{
  "head_dim": 64,
  "d_mlp": 320,
  "vocab_size": 5950,
  "norm_place": "pre",
  "rope_base": 10000.0,
  "attn_scale": 0.125,
  "bias": "none",
  "tie_embeddings": false,
  "init_std_qkv": 0.0506,
  "init_std_up": 0.0724,
  "final_lr_fraction": 0.0
}
Each number is 128 + 32 x the weight over its row's rms, rounded and kept within 0 to 255. Layers, rows and columns count from 0. Numbers have three digits each. The size before them is the row's rms in percent of the matrix's.

# layer 10 attention value, 128x128, rms 0.0506, rows 95-127, columns 0-127
103:149126118133122145138105086134142116082157138081142074194139093105122117106147112113083113138119088166088118135089111175148095146121134153151124169142155122137143144161093093082090070121108137097080135138131185113059188148054139122082087138144147091142170111142097123139086128123182184171154193148085100173112115097154078148158087042089128071158110168112127135102146141062156182118127
104:110139180121106098103150130135102048105109120065110168102163095125163163150072142151137111125157119096071129162114201185165133149124155119107068133128086150103149115124085124123080172224113163133132130120148164125116110128145119068069180078158163088124128155174078089186131173100118158108111132104151088151157107131116153116198167145105184177114112161136153095139106111155111095141163
107:134162112108126117121110155105136134161083163120150070127127123154222111110146104142149109149105075139152165116129100140143156102110098165105147149152176110097188105070173120120124099180175126127100079110068138138093136141096104116061118107123142149206168147110172104091160076062124146091167109121149131136128217129089115137133189055142152111122139095140141093083089071100084102104158
112:126137165094193110129123132112109111123097136144122146144136156067137141217045174136168125112140152098139083100113149144099158120170150145151146121143111158143091159123090117132099159104157158096175110105166120088113098155154126156116113132102098160089146061138178113104112148164111124115120057172134126161171095059140129091133106128136101091168112162056068144134081054091132036165130
093:129135114170096150133104114120022143139113099121149162219195097153154132122104078158142097135123142082074154166119147127068094064140132132134172112157151133170141113145115133075087130128104096116122152153124151107172103124222148137099206132102092123142090163153095110111179155124137115078184185141141143110091097110185148154142129161150101123145116106158140154121123181170190117132109
096:182147115107134164100093120114082090140116154113191113126121089087070141133160137130112116115076066096115153083120152112134166108132135151164093100073105117124116079113165132091078069176135134182142116137139136143099056193139092161117112134153073142136095165178192049116147146190107132121181160094113117064138145144088083138120121181081148106118120186125110129147118100159131129164077
091:084117184054182168169142117141106111098118118149133169167092153088109102158110085119071115095122134179183125103176163059155119122154141102168114219128058121123081150145094069104110176103119111093124140132113046149113102107136140122170175135178104148140152108154121133104084111094108159134098119168163101169116100157156071170161198104129135110163100138144155138100137129167149135135151
095:143116148154162128158140134109085127091125133111169113146186134185109160205084139111167133150112149093099066189137117098153191168091164153081131133132125123056161086100126140133165125149122108130130137118108174174104124090123135137103149120050162099115168144091107095148117085152152168126148157157108094202092073070111155086087175139118201111160139133078117146188098136117125112138189
106:081161082142092100129155138105121159137124080113158108112065138116098065101139122129159115162100143192139125120157084156122107111102055159129143064145172145126196148087163145167136123120132125136124122185170148076156133124084115153105137103116174149082122139139075125091110101079146104068142150147065174175112117094182101104150121096091094181109059083130149150197117153181138086098139
095:118134149112115110170117210154069102091146147193137186184135142119152120098163158130153164141114110150140092165094127125129147136132144092140073130160137154146151138109135118108125156191159126160149117123064115098180140117152091187151094096131062122041113131119118154083090119110141124098113144163135092121145060101129171140202168114155099199155151093106145085122137107149215147141183
099:189200127147156106110151139141151079110103152111144106131080086150101194125159133104131099133073152118099170165197136118170122122131167140145164097116182138119110112111127129102088145126089151136112130116159144135122115169172090182176159097076069031134177111091116154146144255120148141169152142140152097160071122137123150106114159124127119149099125171111098129154118156168121114135123
093:118148111114129126171143033158177101100103106120176155102138115113153074113126091139120087125128110144051172092148122103185123103103145075176110118100130140110125114198063110110116141075100156149159091108114132145121086094113121174121165157162079123129095132172092117077139182162135089128112134157095073169137118117148143081154151185108163123129134156097098061174111110096165163209097
104:077137145140135073105125111103097062099129114131109117149096082140145145113154114102128168139070094143141083109120098154118167123116118155112059155148136140138057088099128086116102160192104144125186102101118155099120076124125168120151129129126105178126127182084081122086117133155085136103049174156122099189155157098204174146114093168170109165157136142117191114104144140138181165180188
097:073134122168133151148120079099162156083104149082130102159098093173156083149145102113153162136123109124127185148110107106086101178117043116091122122163146110162155104092124164072120141157098094087102124190116149175107176168109133075072108180144187166132144116127124162138123084115106169090164105055072109099158127069025119146122133140124143139191142103125126135121166120114139095128127
098:109135124122183179141148100152113140071090139167066197186110163101092078119122116102157124133162128142082122107095106110164169168153181152097106144017117101182107127130146152127163136116124119131144116092077086153112073113134126179122143137132193166141098172181141137146098126127117180144135177156168119161095150142099101185119185142132113115173165161161125116106085186123112152071126
101:173177089205103146125143157140109162136096095105141080104140113144091073098152066151179120112112173097103129125202116117140197140129166157179135060164117157162194161153198150144170131094134157152084094113124160105183109136211133151184158159153129133106094160075157151123073153131147147117118112139100131132161125177148087079148102141138155160140142157120135157113152116141097126097170
102:144137146149143066156129138130143076159192171123190143102127124170080134170113120092061134136138111129140197092093154045148145125052100111121129107112123138155111088155160148140099114133139144165122172168102116155103145151147124174112150144105159163153096080136132163177106085151127107181155159144090072152117139154118155077078152095088134103070157079117124119134126075144139149033071
102:174072166105091035200116094170130081122174163125156089129087058107072103172148125102087116116113072176133141126141127088101101105082139127206105116134174160085155128205160138192123119125088114042102100107096168085112130117064142082157198152167142118119129128140127138130126108184134124093148099161132122119151124134116127118138100135150115117134153133102176123112117129154122117144103
084:113178149105164130084108153096136115132132120151092099150080167175122135172145143173190169125118179118133153126095135082105098163156191090079158113177115173123105156093108135107148124129182133190160116188122111208141131168143106143144146141133080123143159105165111118117106119141102101061065116145141168114148134110153091069070077139077173116173103145137126044099093144115126164182149
097:076165087222108213111138150132140209095180160126133175101146135184130077052109171140158119136140109058123176161165139155124181152160146109096172148127124121169143093129104171122120129102149147084185093121115118098121140104156106123136105121107101174126121078113148138086104075092104148140121125083067098096128160137094135105156187131118089118110119127175178132164116124114084093125155
096:091129101118164191110153159099096112128113111103137151153159089124163104086090146108093096133087156172104152111130149136134089076062124087112137137083137179126107123098151123177120169109124093086091105069082094134152134138093150102163167116093115086146169175135054161110100139118183110101177146149143100081160068160077099084130045105123082180108135137115103130151117191166119073098140
095:086114113146116103152122139096126121113164071174067092146111085108063147084120141115125128073117147104085119108138141171095103123103104180093120151112137147115158139152157087150113127142092186146146159075093095179131167156160131112101094145098108123148105148173143126163119095077056111130090153170151106185177156130093117155112179093119167065165105102163069202117056114083159122168169
088:123195140097133128126131131165160165165148117091193107173095110108140106107151081097107146136123120173123152174169134136140180100063129097153085133158122153078165158116121146077171144163027068139144082177137116092136103110119100089081142097137146165160190165143144142069113102088082169094108144139062116075170090147138118190124078137121093143124181145153141106145136150145129104111161
095:125129128151126153166126143107097201137093126117128094108158134167068123086131120188114114134110156136075173146090153107152091153134165131135138135117195156120107162176138143130058113158129135088112172149168126178101055167042098101105131090125181070095103140144128116084126132178128086134092168169151125081138147090145067161043116088138105180158158148073139130160129163147086123131121
088:105152097136096159095151064093137153111110149150086117188081125128137202128147146117118130112093170170173116178137158127160147179158202142113108111081135113107121149093099160115133121125092136155110036125089171126196062132054104133164139150138103214145143129084074151104143130051153145112112092125081117096068154155123150125135163078123110109144120112129126136103127134114145173164086
093:104075129186096147120154128116157085113090133102056134080095088145148179106116141085120149117131067138119071138132144148040172140146090088135070152155131051123099144167140090101160114092130127143127117164053109164088138101135102194132149083130126137126159095163151104127157127177133185098135133164146100127148096150175120172139127147160084173131078149102154166129112209169141111112163
098:123162084182092130095155199146087097156163059125189148137133165074138111150114067070153181148167142124188124088087088136152116100131118154096064115146155156125115091201122160159069125113174083112105153120136135093142148140149153083157117096155150088111100160126158161117112092160163110132120091165093132097117113137094138090143087109114101103159104074117150083123100106084062079089115
083:155121121067115143138129179052202132128128114131122103139129117075087126141206081073101074104098123082122100157139182091104141133100140088095158156103119148124146120136083124132072139057149166086106114131111144140119060105113203126115106122163150075167142133151122100079090147089117089173083063136128176173112132156178112147177122155121136134098170105126158173137171173126123105106105
091:074143151119145157106131160167102140143122118116151098134131128206129079102086139134143139156097162080166071167104097150174200102171147137084110091087101117097125073134092164159051096149086154118146173111127134151128119170127109119080152120124133089096124185145112113172105104104133081163169101172154181118151087113094078172146113126121146101190137077097140180142128162050114099099172
092:132144103112113098141102144085150108070115059117119142120124154110141174069194097095178101075166140158132195119140092172140127077116147160142090199112123086087127151098100088088127115171124155109142097138136139136149114123108128131100110113149084148097086104162172123097179132095085096120045175156070091101150066137110055132174119107117083113122157154157164196100126114103132138097094
097:084123152116144149139125077083080165138085118110120169072089107151160095135138121069131115179069097096146156152132090169096105151143135118074088125105157104158167074115157144112161127186099104091111147161189138102169151123158126085102116129151106165138088179101144137143074061071210135104179136129089122081119180116082156098123113128130134164118137089067174141147167093096144159120170
084:154203116112103176094155149082132105128049075095184170150125125160096168159116114104168089103203169186150137155162144085148086158156150141123177114108111154133160116163159141117137111119133131133067169178135153171103129139057147179170129107145108117142088146146106142118119146177174087146188144125118138157076189156150124082117135111137142139116126118111175151118161089140173047156148
101:133122145144133177145150146182114147106117067213144138174110040109159133152109187127129105141172085100126119090155094165183085105144123108123116166090149121109128129129130131162101107085101120149130148096120095135118153143143199075174099081192181139089085119102171069150192150142141143126101116145114114159119143097172096172085144117103147116071178087172101114127080118152162166162173
# layer 10 attention output (transposed), 128x128, rms 0.0628, rows 95-127, columns 0-127
103:154143109112108152105090092136146165121102144156138193130175155132157080139085149091174169086110117132127159136162123105121144081096147118084115120109073167150185089065120063115159134159133138109174153157154149129184156095146196145116142069115086176106148158177142106087139103107110112076103092128116176167193127113088190142121154153138135164127112070172168107115070129210150123105137
102:070188086106126150204101094102117150087113082183149090155096100124125121115133153106100131126146114173072171145181100113089097078114157126169107137096186072096134140099113150143118105137156136114151142137176144098100143172153173138119049114128116192143139112161172210120131136131066107169107143070191144140134173127148118124063102143096136103134136148115167122136184085091136095121085
103:083151108176191109159133093060098184115134135105172156156149172112093131112124126100112140148130137165160114170107155182151133124146143125117122145055115156101106196182109022151148194140117119107156127142170163121178117114137116127167122096073141104120135165067102172093127115172139141125145146169126159113151101136133143093108176214104112100126107059171146147104162157158151139178107
107:094136161133148135102154135149157130116106179098150115076104132128172157078164062179105159127143087148131149091145099133145134173096127129165093106138194110134157097161119206141098175129133117164112136092170174158108193129130166105105128119145151131163137209136125060161117129138096116199073180105112095148063117142108164141127127160144157140107161186099150152122109159202141147087199
086:173106090155124083122177097179216152145131115176122115038148154124120056130159124150090115148124140095138136126118087141175097119079111090174144128058116143089199164129118099135101053136168122129161174151111132113133110125095126139158137144123183105128133115084158162155094097118117097208119120177135164156163171168118173150080082117100135132127129167113137107131128080077146182104114
091:131120191089178113216163148128062142141080106192119140150120174143122104072129090103114136146119150091131182111114112155158123124096108103136106169122154071111179183135150109135173143075167106099153081145164109111103180159145151062147139130097163159117185139087097118151166127130156131092172060129081134139136121099129213109129177111109112183119199099103129130125117136107171118120145
088:153193101124099140124116155131125151083121126073116125111094107126121128121116124138173116120110105171141148145176136206118083184092127171114155062120135179149108110116130171144122117159127145206066130110139091184166096151077111161097143120160119161156112047169147060121180161125061165148065129100142190113115156115114159104115115134092121172095137130081117134114049128102148103185139
091:127107081177137123165118171132151152169080093164116160094168155115168155162176173112113115154111117124152157096153098175112180102163151123185158149152149094138144112130168170095078104128119176148186132153197188086100177149128149146133136113120128158060116169156121146140101168170075111175066093142141122056168126138155135152122180177174153096105120134144174097084114090155159169103112
110:136102137143184168117115085136141139182084135131085136156162109101130127187147165137108150127131151119147169152107145170111120118168133086105072092129078167106104097181108048097126113111072108145156147090041077197155118161113119151170177141103118100137128159110145186084107121159119154147114174117125052159135115216124111208099128120127118093158120109134089117131138106134115166117066
097:085168136212146120107161115109157142212153106112111126063084122099175107121134124172118156136135166144128129091168112064142130145109083124132115039071088071104116116138116135135148120177160123074161076076132059132142129139093172099086125166122160069185096092110101138123225151162068127162113125142134101120125167125145118144084099118135155090150123144118123101119104167147150127129109
093:204084111135125175152176123130135140141117110086139184087116113169164103111109141089102050122136142117162153106105102133144083088190130168132091132131170087152175177169135116090096145118144057129184089121108072101082133190138142147088113114148150165097133146165204156113132080109108066119116121106122129170158132118156148096134121124089112119103142147139171095127170114100226156113176
096:153145150107137185135104164142101132121125124155142071131150118124138209152098121100148104158072117119092172138117087194100147077146074100150052156141083104110218131058111093152134070182110126073126162082074102108122145125064151136102117118119136126104196134195128112122144114134123120140092118095115151115142096105114119142090134085098124134143139109095165159154097180126116078048141
103:139198123131157148156151136176170162148125136101157149138142121143163089120104143136085130150171132156107166178158136158161114078080137084141176127191097077102146125158128208065139098144126134105124113077152131118135176142120192109107140131191088116159120056131153159151245129108116187116166128148107178123099116142128098146167150131086128030141137101129129152121122112111096105150119
102:133107099110132095182119133130139106141163179112149138197138145073032109151095122129124141140176118119111112126141130121108201066114127105134180158156074148120089156152144104132159114090137187185117176142153185147175138118152128165137112111157097083173096135075109141084134181101169093143091128171168153127128128156162116167069162102181086215158120140133153131114114120131159172123073
096:189170108154049138132174135076131106084119087102142092173155105161137126143181129120040117147093158164098105097138139078101137126116145129125123133224153132167143127170089172129170133116115115132110080197185187144162145113095095134165110109106149178128107103151133085112112124151083168163111089128187189090137137119142176148133123118097114161126089085113187133131092138119129116157071
104:159048139098135125140163136133167105162118145150145110148164136130109137129129207116143109121144146098108094090068121110123048202188147113143083091131117099113083191157079134086120121118160073103187139162100186099054147150086141109078130078107113118160188124086093160151098116158124125144140120145096072085145109131138080130162147064132145146116140089068157119145158117132098095103141
098:178140133157139168167097110117051167123103112086106099171134113099168127151149113090118130093182133073059108184088099139183160114148104095139147102134148163130123162096158077149125067096125089175123130154159119121158084158114134094151096116158116130075089137151080118160032180118157140105125146093182101100185156096141082131168168134157134147111125126100086136086086149111153080144179
097:173163110089113167129162167145071114107124110158101079120125162123144156102078105151198143136135115075115123091112137171151166131168099164074076169102062121123124128123155138085135066135132111140135176187149087147189136150159255151165102122134089100135143136114127128139127137126088149094105125082092133157108106072075145091144152157117141132095125125156089168091152122124077155089160
090:089082142115147168175104098137090150156137148089150142130023173121103124167140144117143129158106187091143167169140114098146145120193134086190125172068100136124079137182160204127108163163103115114097070098111128108134127106146109137087114154183178166147165125116068137157140137115137114173151085133133095122165137130063179087169126131146136187093144152117146125183147187125115137090109
094:124115203140101097167085104128101088142109107099111118157152131093049168202132117196084131142065149167177121059155133100074131189093136128177188110108166190118107159166190075158146129127124187132154174084156180104151107147100161131138121134103097109127100149124086093128091115100140104150113099121143156089116124144134112122120089107134146087132106127148162122163201148113145113126072
088:109121130144074147133094157137152134121095155119135112093157143126124141153126118164159136105161090088159141129106207189112120138174166163114132119113097117127111129156117215140157059152187148178135160111115078114122112115114192149166151153125089121091094095108114158066136109164116082127104114161174112192121195144102160134080113068082068055105074094128132115193117097118162159107147
089:148139105162061145186128113173142147069101147125153126170113122112208116109178133136113149194141101153158169161177146117158124088161108117143170150091191126110130103072099084088122179161118077195099137166095116102115105126125158132130124060106128115165157127057130116135127101180135167151154126113135184112109106089139141074116117117164165082181147114127155082129103192180080146124098
086:067096076113111136159132148113103184163085098162112128115157148136059115103096172214161132138132150085115124143088102185131081106130130085065113125105057099126090113137167113123113120165175139122175176091082181153179148204128094127137100182148096144145066149114160138117159172142117140145136107131158157201094147139111104130149148126108091147121156062138114127166134156073148161155114
092:171120107073134092083099123145149100109097132142114179069120127149124122150149078082091168105143157095129231047102156130118149119170091100144100160122109143107109125128166103116129073131150031178151100140109111090132141097163073191155103116131097164165076099141074136132161157135150162126124065117153147134138169179113171112152131124103099118078087155150146143127189145122144144096081
085:127115147134109192140131192157100143139112097077146188098174116147075098136060114127114149134099127105170169135169124125097080118109133118075202114170100167126161118249117135150106146139096154131155181121156167078148167139130069153113133160122134089136139112134098146129143139088085111141126099150132134102127135076080098171096063154116128105093111126168145127136101151121027158165145
086:164202160094128185181135130147153167167154105119199057123130143125144135095152137177124106156153193128129167091154173129157103130139150105143159103113117123154107069039085111117119106135108170081097064117103117104175122098120127114117108149143155122113145088095142047122114104148047118131090143127130149168105165154158084115138150103108167110069135147171119129156178112151137129187070
094:093124166121097131082165124144188111118080179120086071163132166125141117098130139185129130059083101181115180143106157115092134132134150122125098116154130141104127107095166150206082157114097127126117178175102116121126089095152232161141136135096102107116165090126071200123086153102155154139165138108156050083120142104120092104148076133090138142149120111105076129130159143115198160131106
084:152150136172138068193079148170142105111093167148109114100130144181101139129093136076188150097154154163152148104103138160089067193096144198150085142122071136140185155082112161134098112130137108145131133136114069121128064129121135141154136166164051135108050144153131120127113148107117150061126089146086188129149121121119140155132084151112108140203133136119167163083108092158103075121115
091:118087076125111079130147114094187112164110140179045103166085147112131121129150096164093136091141106185188150107173132140050092086136124117148166182165166164083091139123164182191093087127119139155118145182145131111105136137109109117184129138110099116144142104118143125131188090127132180076124127144111130120175144116144157153155131121145100112130162145153171042106139130207186167097125
091:098185144161120139172150135155092186123144115191163123149179092137120104159087127148097131124093144102134130146097138157154130205139099122158135106125096152168141083117109067138151190091112115103148115097087133154130177123143144090109116068160084122196176124122177114108150153132154120158185124045107134186126140081165186170130099148093176143178175099169142086129093179088119137164157
086:087144145121102086115166147138133112149169137138102123215206136053067158147116104185112150118180087177157130128150210153123153100128031104138153099104108147102130186164138141137102102109155153101186112173131166121168113149087120140110137156118145114121124092129102172121154146110087134133147110138105140130121151201129097165131146091201131104149077145133115057086113108163151128080114
077:148068138161146172118135124148096142146125159095116140124159101128138122131143165105065164037152154092149145093078148204079135151131179135129099144139158131135174183107126104167105116120149145098162117209185053081130113119126114189101167150162165074173122094123150148073064195148130134157104127117148109132171136170131136187124112170103100184115137168145116127110140117106155114086100
098:100146113088086071098150073067138142119119136140115146140107116124135103082164120142157098146089122154122146145163134125134129178106093161137154147132171101135209102125118107097191120164136110099161101137120000116112111136120156151100135106069064117137144154132105098086098115122139144165172125147173140130139117110140185090164172114136102079166063083084153150071120139084100136127083
# layer 10 MLP gate, 320x128, rms 0.0727, rows 0-14, columns 0-127
095:124128050140126139136139130103133107127104143164137120070131146169104141142144132105097132133087183163173117142116111125126094152140056121202091112141150105105167164142078101076095109199123110118122165105148180108103050085144094114164170102160199124161160141100139115167183135059152162150126069084157107149125101134132098132115044153112144139180108132127169127163074141175108151083115
090:189145149176142117090122127109144151105145107190095192151158146125118143150174110141089136160173156177134152153090151104152134121155127186092036139150169145194120134166171090137117149114097162128108142168143151060104148163088116041143207187164129156173103161123163201106158112100112125109118115148143117107113112112146096113144183134122149109132089081159117173115093123120113137185157
104:097109107111087139114111144086087137077171147181132079233125147113161099092133070117103099130136115144140142079124153078158150093129118092064105105156114112128103091121119134154149134175144115133187175146202134110076139166091136136147170122117150135179110118216151131137121144112164142161128105102158145139141117156143118162177089124174108124077080082160117094114182129180199183131111
108:102086132168125128103149062152105149177128165200152065112149116171100116168112155119177120183184063180119141109103129152145166130117162136179088120142130158134108138124151110145116104115164093088163148134164078188151169096122152168144072091109145177109129117178114141163085095151163082138193079133125122099110129105152158149096130144216112087142086102131123088125161156092151068154104
105:130107169107132093153088095126158162148083121097121167144147157174109089087138143149143139095113108154123105128127166091163163152097205128195082103111202102104123100118084143177116146163155091127162109184107145167130150153116161106197145184123117069137116112154125069093152193128133148128186202123152131113144158085122161126128140055153136124108111125159110127098201085179145190138115
098:133124147152109105139090153161147157188137143105087130148141101146120141059163127153085110157110097136165100152150150121157108148088041174155169126156092155142170165147116054072156178111185084103193124072156122131095145089145086078134136120119115094117100162038124118159140124109109160179108114107212116128126099101133119155103102132163171112098155107097133072150117160179110078121106
105:143131140165112134102147089111164127125090076132131084168156124168057113185135172126155162099098073141151100231102132104134184110207158106172113148163145142087137127114089120157100120107128156150118119092155124174159116045160106149108065094171142109076156108184124134145128114077123130094079118132124139149086115129150102104133164114107044121119179173140194158154122158152148131120119
109:136135113076096079139072086167120103110101111122095075126071124099073138108122129142098130075163173108104131175080195122125088162098129125105089154169082150172097129087143135152143096158149088102149122116124166084161114152094139100110157125089104145119135111106155068112109106163162138149100110140123202182096106130117154078112155026092145137086117177160126132134103081109108040152103
094:106084106138109163138173106086094118089152140064104103209135107119121182156162149147149178127128113131133138088163138099141135145148068086126152127147104125142155090161060157125178112166118137117167185155105137119153076092075121114100192175120101127122136144153117171171170155094114148095155059178170102091134126055151148163205162093096135136145140149150138104108089145126058092093128
096:130099160089180186125119140150143138184093146101098111081149079143134170159073127141165064089143168111133150083124119148122147145190164141138105099104097123156165136132131129126096134099174128143135064120129198123102135147141171122066131108103127163142179125112150112103134185169174203091109102156140116132180061148084080162127071150052115093190119116110086115145081108137120157087112
103:130150134093162112156176162145095091112077108138187160112147131135159150041094091150153166143145152149118141058113114117104139117115106064149142099136150133100169104076086084165098074052166136182113138103146156166141155127084130163138123089139100135148110076153158113148158185076109182154127096084169171105127121107118169128131092134118088124082160085187126111105204127089098112090102
097:128135153088089121109055127132078133163123122112154145092138171128132153113132058121180124120144105142120094176104125125108113150120084177106076123180127122148161090159131092126109094073158122189182151147160095124104134124105116124106168091090119159137068102159122167210094174175097135111155141104138136115138117122052188191119173173172140154114151026127187107092140137123116118120158
106:122180168079093158086108150122110141039131121119112161128135095132159157161054132072193087082097153152171148103106152159110177144140071165075108129157157141144140092122159120077130156152095159115135126135187192117124172126140121179119157123099099139124080147145126124089122085146163119088082114192134120127112179114133136131170172173114111074083187161118140176100111141123133094091070
106:184079171210107094161132163131085133140156111153153137201129132146102147120129143093128140118112138133148144145113109090152180150161144081112055119116113119135177041156097190170104156101161073101139081155084143120097138096141125132119139117116074131142167148058085192109135102137194088106110129193135111128192111125106166069181098087143164132146144111133140117132108181129123130122166
101:166134141110094177104133135128113118138108118150060110164109123108169134146125177126106106117108131169097166089111165154142170116118119157161104117177046116125092165086175153200123182148116102168159073111107132153126090112074146112120151147143077163186155148086149134140103219130134116150080143135116090233125156142135162132117106140158152117175214139124154151134097137116142088193139
# layer 10 MLP up, 320x128, rms 0.0724, rows 0-13, columns 0-127
098:155059130141114133091123139140163083121155094152111194121180137183158144109116096102105116172073217090123135137125137116143193079150159089143147098165143089149156154172137102135141163117098122089145109153121131094207101171134137093113137121156129133159066122105100160069103153109142145139089161109133169124128148139049128153166064113101149055125160089105133138095082141180072168127121
096:152072131178151145108214153160118118082162132126085157131146182180118094093097153140186146126162154185186127166115152096100134119175089105148184196163135150159185142135147104130147110179122107135181112128072154168083152113110186145154166125101071103164121104122177041089131127097100151100136125177137105127143150139121142114113135141118185119123114109099112154133106140094193188133122
106:137091081114118085142178074142020124058132103115135068150146067109134089103101142202143167133148107080174126178090112081147166139153137180100123102106141152154132152132147119140106160150088069129085123138164116163117188123132148135114152129122116149089124095144123137118100132177202122079146160154126156147116160148114044172146153083103081126157141136101156150149164176154163095117140
107:114157148128156181156096136164168116111119130092113149120094091056114166071113098136114057087129129158102127107121102118137095109120130116203176173093074107148112166165117129103167156204141131077155121066117109069108089146130166131097119130146077103138169154146116151064140168178082139107101051136154113186172116110143091148177150136169149185155157121123104119112153084139123164117173
093:100146123135142129156112152135166122092131137067152199125112092124134141082150047119097110121141138141134142113180118200078138138102089156119108131120053084070114126151113061199120152097106146154121144109116111137134176126170148116154204146164113087128149162137129138122128129123120192167129132117186038128188049151156104144105150106090089126124140105140084075121153156179173124111138
099:137155107161158082185117103178201121185135143107179106132163149156105184109127180125132105175074126110092128108135126130150137104073098156160176123159128159143086080142087106118115110148128132105195138129131147159135148094148137133199155206198124120122160163098151133119126102091167134087142125197116112151118131084099153098132179086167141149032164142099111108111127107133126086195139
103:111128160150124145091120083173161138103084107034122126089104153202186138127127145131081112132105128158127128137128155125111074175101149120059104195114151169115133121142109108070165098182159128164161101088088128097093116174163172149128155068049171136137122145139099166131169125081120139076084164132078113122132127109122154135214117129153145125156130119133103130131062104166183156119114
107:131090163093115117174153108102169141163055157147152164078161176160160115076158137105090104102165127137105174152071132140142150086112138117178075121062152148117099156085092111139123149202140211118091152139187155167117129085129140111146112116087214109134199123124146162143129100076155148113056105166129128123133125159104088123104163145107100124099131135132058123134130109170112091134158
094:071132091123124139117210082135143139131138148148085073174104107159153145097144123140106156172110104103115145108156127077192149124128124151091182134182153097150132147083093096174139142184179094123133146150135093137146066150104180152107136182163095149133191078157118149106033138091105088114185132125146110114120143104135166171126123110142081110134066143157112157117122058162113062099143
093:167110118127141116052148131112137097143075134126105075135153088132118091220103169111056139104127137119167105158068196115138158103166167140157069104153141154119153129173178116126115145084133077114138099123111211146140148130143136139178129091090156166134154120082121120057131197126141156089100114143079157130165141125129095187139094183119113039121100125102136122147097135125142127095088
109:123108131164205109111103146082175112201147130123166158155123165043201089113130165098173085135111106099172133175128096175120119096161111108127098161107165120131132112121147085119064139079089125141168135108133083155170115184111193059166136140180123122112101127206112140154146116154125162120162110166179130143108124163124088154130121069088101150102094134095135143151128114133123189158100
097:099072155117136108152109155125106091121155128160153087042150114095095143106103137099210164151139205150096097085115112121161157141025109144091143103144144076073130074134113141157127140175087157126100115193137136144209131133104090059170138128138114119108097084172130130134146182153121123063111125103125110105141161049128142146118133153129098163093166120099137116087112145164113148123112
097:147134141094083141160119147078117159069085056094083165116120123107218108188114117129105104125160091165086162119107075128114154124128089139111122165153136114045133078131101195125101146064122180105106134119146160138080161141141145153135139139083154123157173136114135104102109135138116134058150144136147152177143180164172149153148079107103161119089085118170132143133135084161046107116077
102:134155125148165147153089069121153140191126152126095182145146135128131083115164107082143099091118183155129116126124066085062137122120130109099135114110146173153119131234120177113160144140149100183143102098149129159113077104195148104168112158098139123171125054133088155140175132124170138124165184152173100127195121096073142064072143078168133121137085103162118143120095118103138153104123
# layer 10 MLP down (transposed), 320x128, rms 0.0726, rows 0-13, columns 0-127
095:126071167132138141114145127096090137173113163116124181155135145119186173061170119190075157113188122157094108164107124079097145141122163126159062121096125155155073106122090103149141109124191133148164120165127145160092123138175198109141128096087107116139121063089102116111143164169102161147131159144139173168101124147095142099093169073116113159110164088152112112144043148083091187122150
095:065162135134133140102075124133065120142161090176142165144125157137162163174161104144179116158089089114054089110149074055154136107109109149115068114130142112078132099090153109123139092115172148155073160146124111087158128124134113139113112162072124126135076130208156151117069153130124141175096123133121105137159211108176133092113099117094110111074101140102050123111200149137130119099118
106:126127110128107061112145177139021147107130231151165155137196099132090111093142140137143110137135127180136146167100079162103147116119089109177140099171130158186128145085130117122107088116129150155159104173160128153177148119129091141117164130180149166108147147112093100127125095117163122087110217127094107123123077103123155163114105093105115108100140183094175116139134159123146098093041
108:149115078150199093087128173142116093132128173113103148182116117129080167117167109136059116048108152127144101149143146121107133145145097134147088144133120114121120116106071127104121183151127127071163141166131163085115081101150146169138175184130105104152082129094126139154119119131121126140116186116135084180240113093157156043097133056100134110133089143123130116089077119142070148165148
099:087135100082075109127086118155066112155108123120101149155106101136182152127136041139113087116105137117125148112144075084102149120159093091086117207160066117139104120147136085119137138155118068184120122098057091136123106202177219161106132118123102141117097087143187116096149098106085148152108115150146156110157174176111120152114089140152127148120112124109104175055119137111147149138073
103:116112145092105119108114124116086137125154094129139118145138166143196126098090171199087169161127117118171132079168080155095107135091167089115063101157169109130101088117141172173197113113108100146109145133149192121111111115184159085114103178161126162122144123139105170086134158176123103158084159135151123199185093175133169126109074168103113123164086118154141153144038108133074120161114
100:147157156138097079157122155082130105100147150111146085136131139142152115178070082150145118148158130171148111148100155112102127150175063092127122076157121159144159208160060169126125159129100082097137089110086139110132141084112206136157173139143131129102115142097125120145065160119162112136176113063031122116121154168098201155112134119065103135084107148152084153107146138107090082099156
101:179108139140141096155083153105097077127106106128182101132099122063147117171135115116236163092127150160146163156132130094096100134144113144167193111139123099130146143089076078129111133142196133150146078147129164151097151130125139133106100120162121152083197095173150161116153165095162096107120144172107088126162137088116152151085114177107155197112066198106104165141109077152094151098166
097:089094116095076147096046190088097095132141142094135122111128152164121116173147210086112122112140113140160129126112192147102085142152071163097099146137100158137121187068099083175058165081115117077140111151089121116182173105133112133164124133152117057149129152103133185128149133160156171072126179126143126130109133135102111163104104149116093069132128137122156129128166148066120132204138
096:074138078097080187098155078126117135133093173121163122160106037142143228092140084106123122163168134184141117138136089106127146117134156150132092175095107110138202133135171098107104095146162106123156109138070130075121108104116074153119133146107119139136126145144142119142133192157103107162110142187122139086116148098106133124098064182126182065072061096115154118108129172148136103120111
107:105162173133118158152095131132069150155185138138096133121172175124192146142134118093150141117164165087082130178087170117190091100210156114104111176113153135148119185119160166120123145128125081119083155126125136071120132158145069100062162159077124114111111092138107173193157142186111172103102171094116076067140119093111152157135105076118126124162112138114155119151084111065100144163132
105:147124183119109128143118093111091093153126104190041122144145138129101142151170112071153166120096113060126177141113076090104161163229135101109103185141115102158132108137163139083143102119144126144107147145063143108146134116113255124180072129101089156135131139121090121164145116118142167109145142108160171099145101120113140159135150108160107190168120103149109138124082104166105076113095
094:090200170124130080112105154101102115115107131183161165075125116150129123118067037115099102136090141149142111097078107117116151154090078126111108140120144129168162142170122138127177089178153136106110117064137159108166061090159128118124161180145139128134134151086107124169149133119141170129119061100092100114099168158182121078098096061114138099155207147125136163195178140133152157140094
086:082119135119133137120107141143137084094090143128127119131211069152097177132170107108145129137102085109127181085106160137155099142169120160115163134161127128139103136150130227136121089180133134090167076158223147135150129112107058170119176115153103149155152066122109109081142172112121144058100134133092128095147144148099164153063131123157110136112181062102122118186150092143186122137114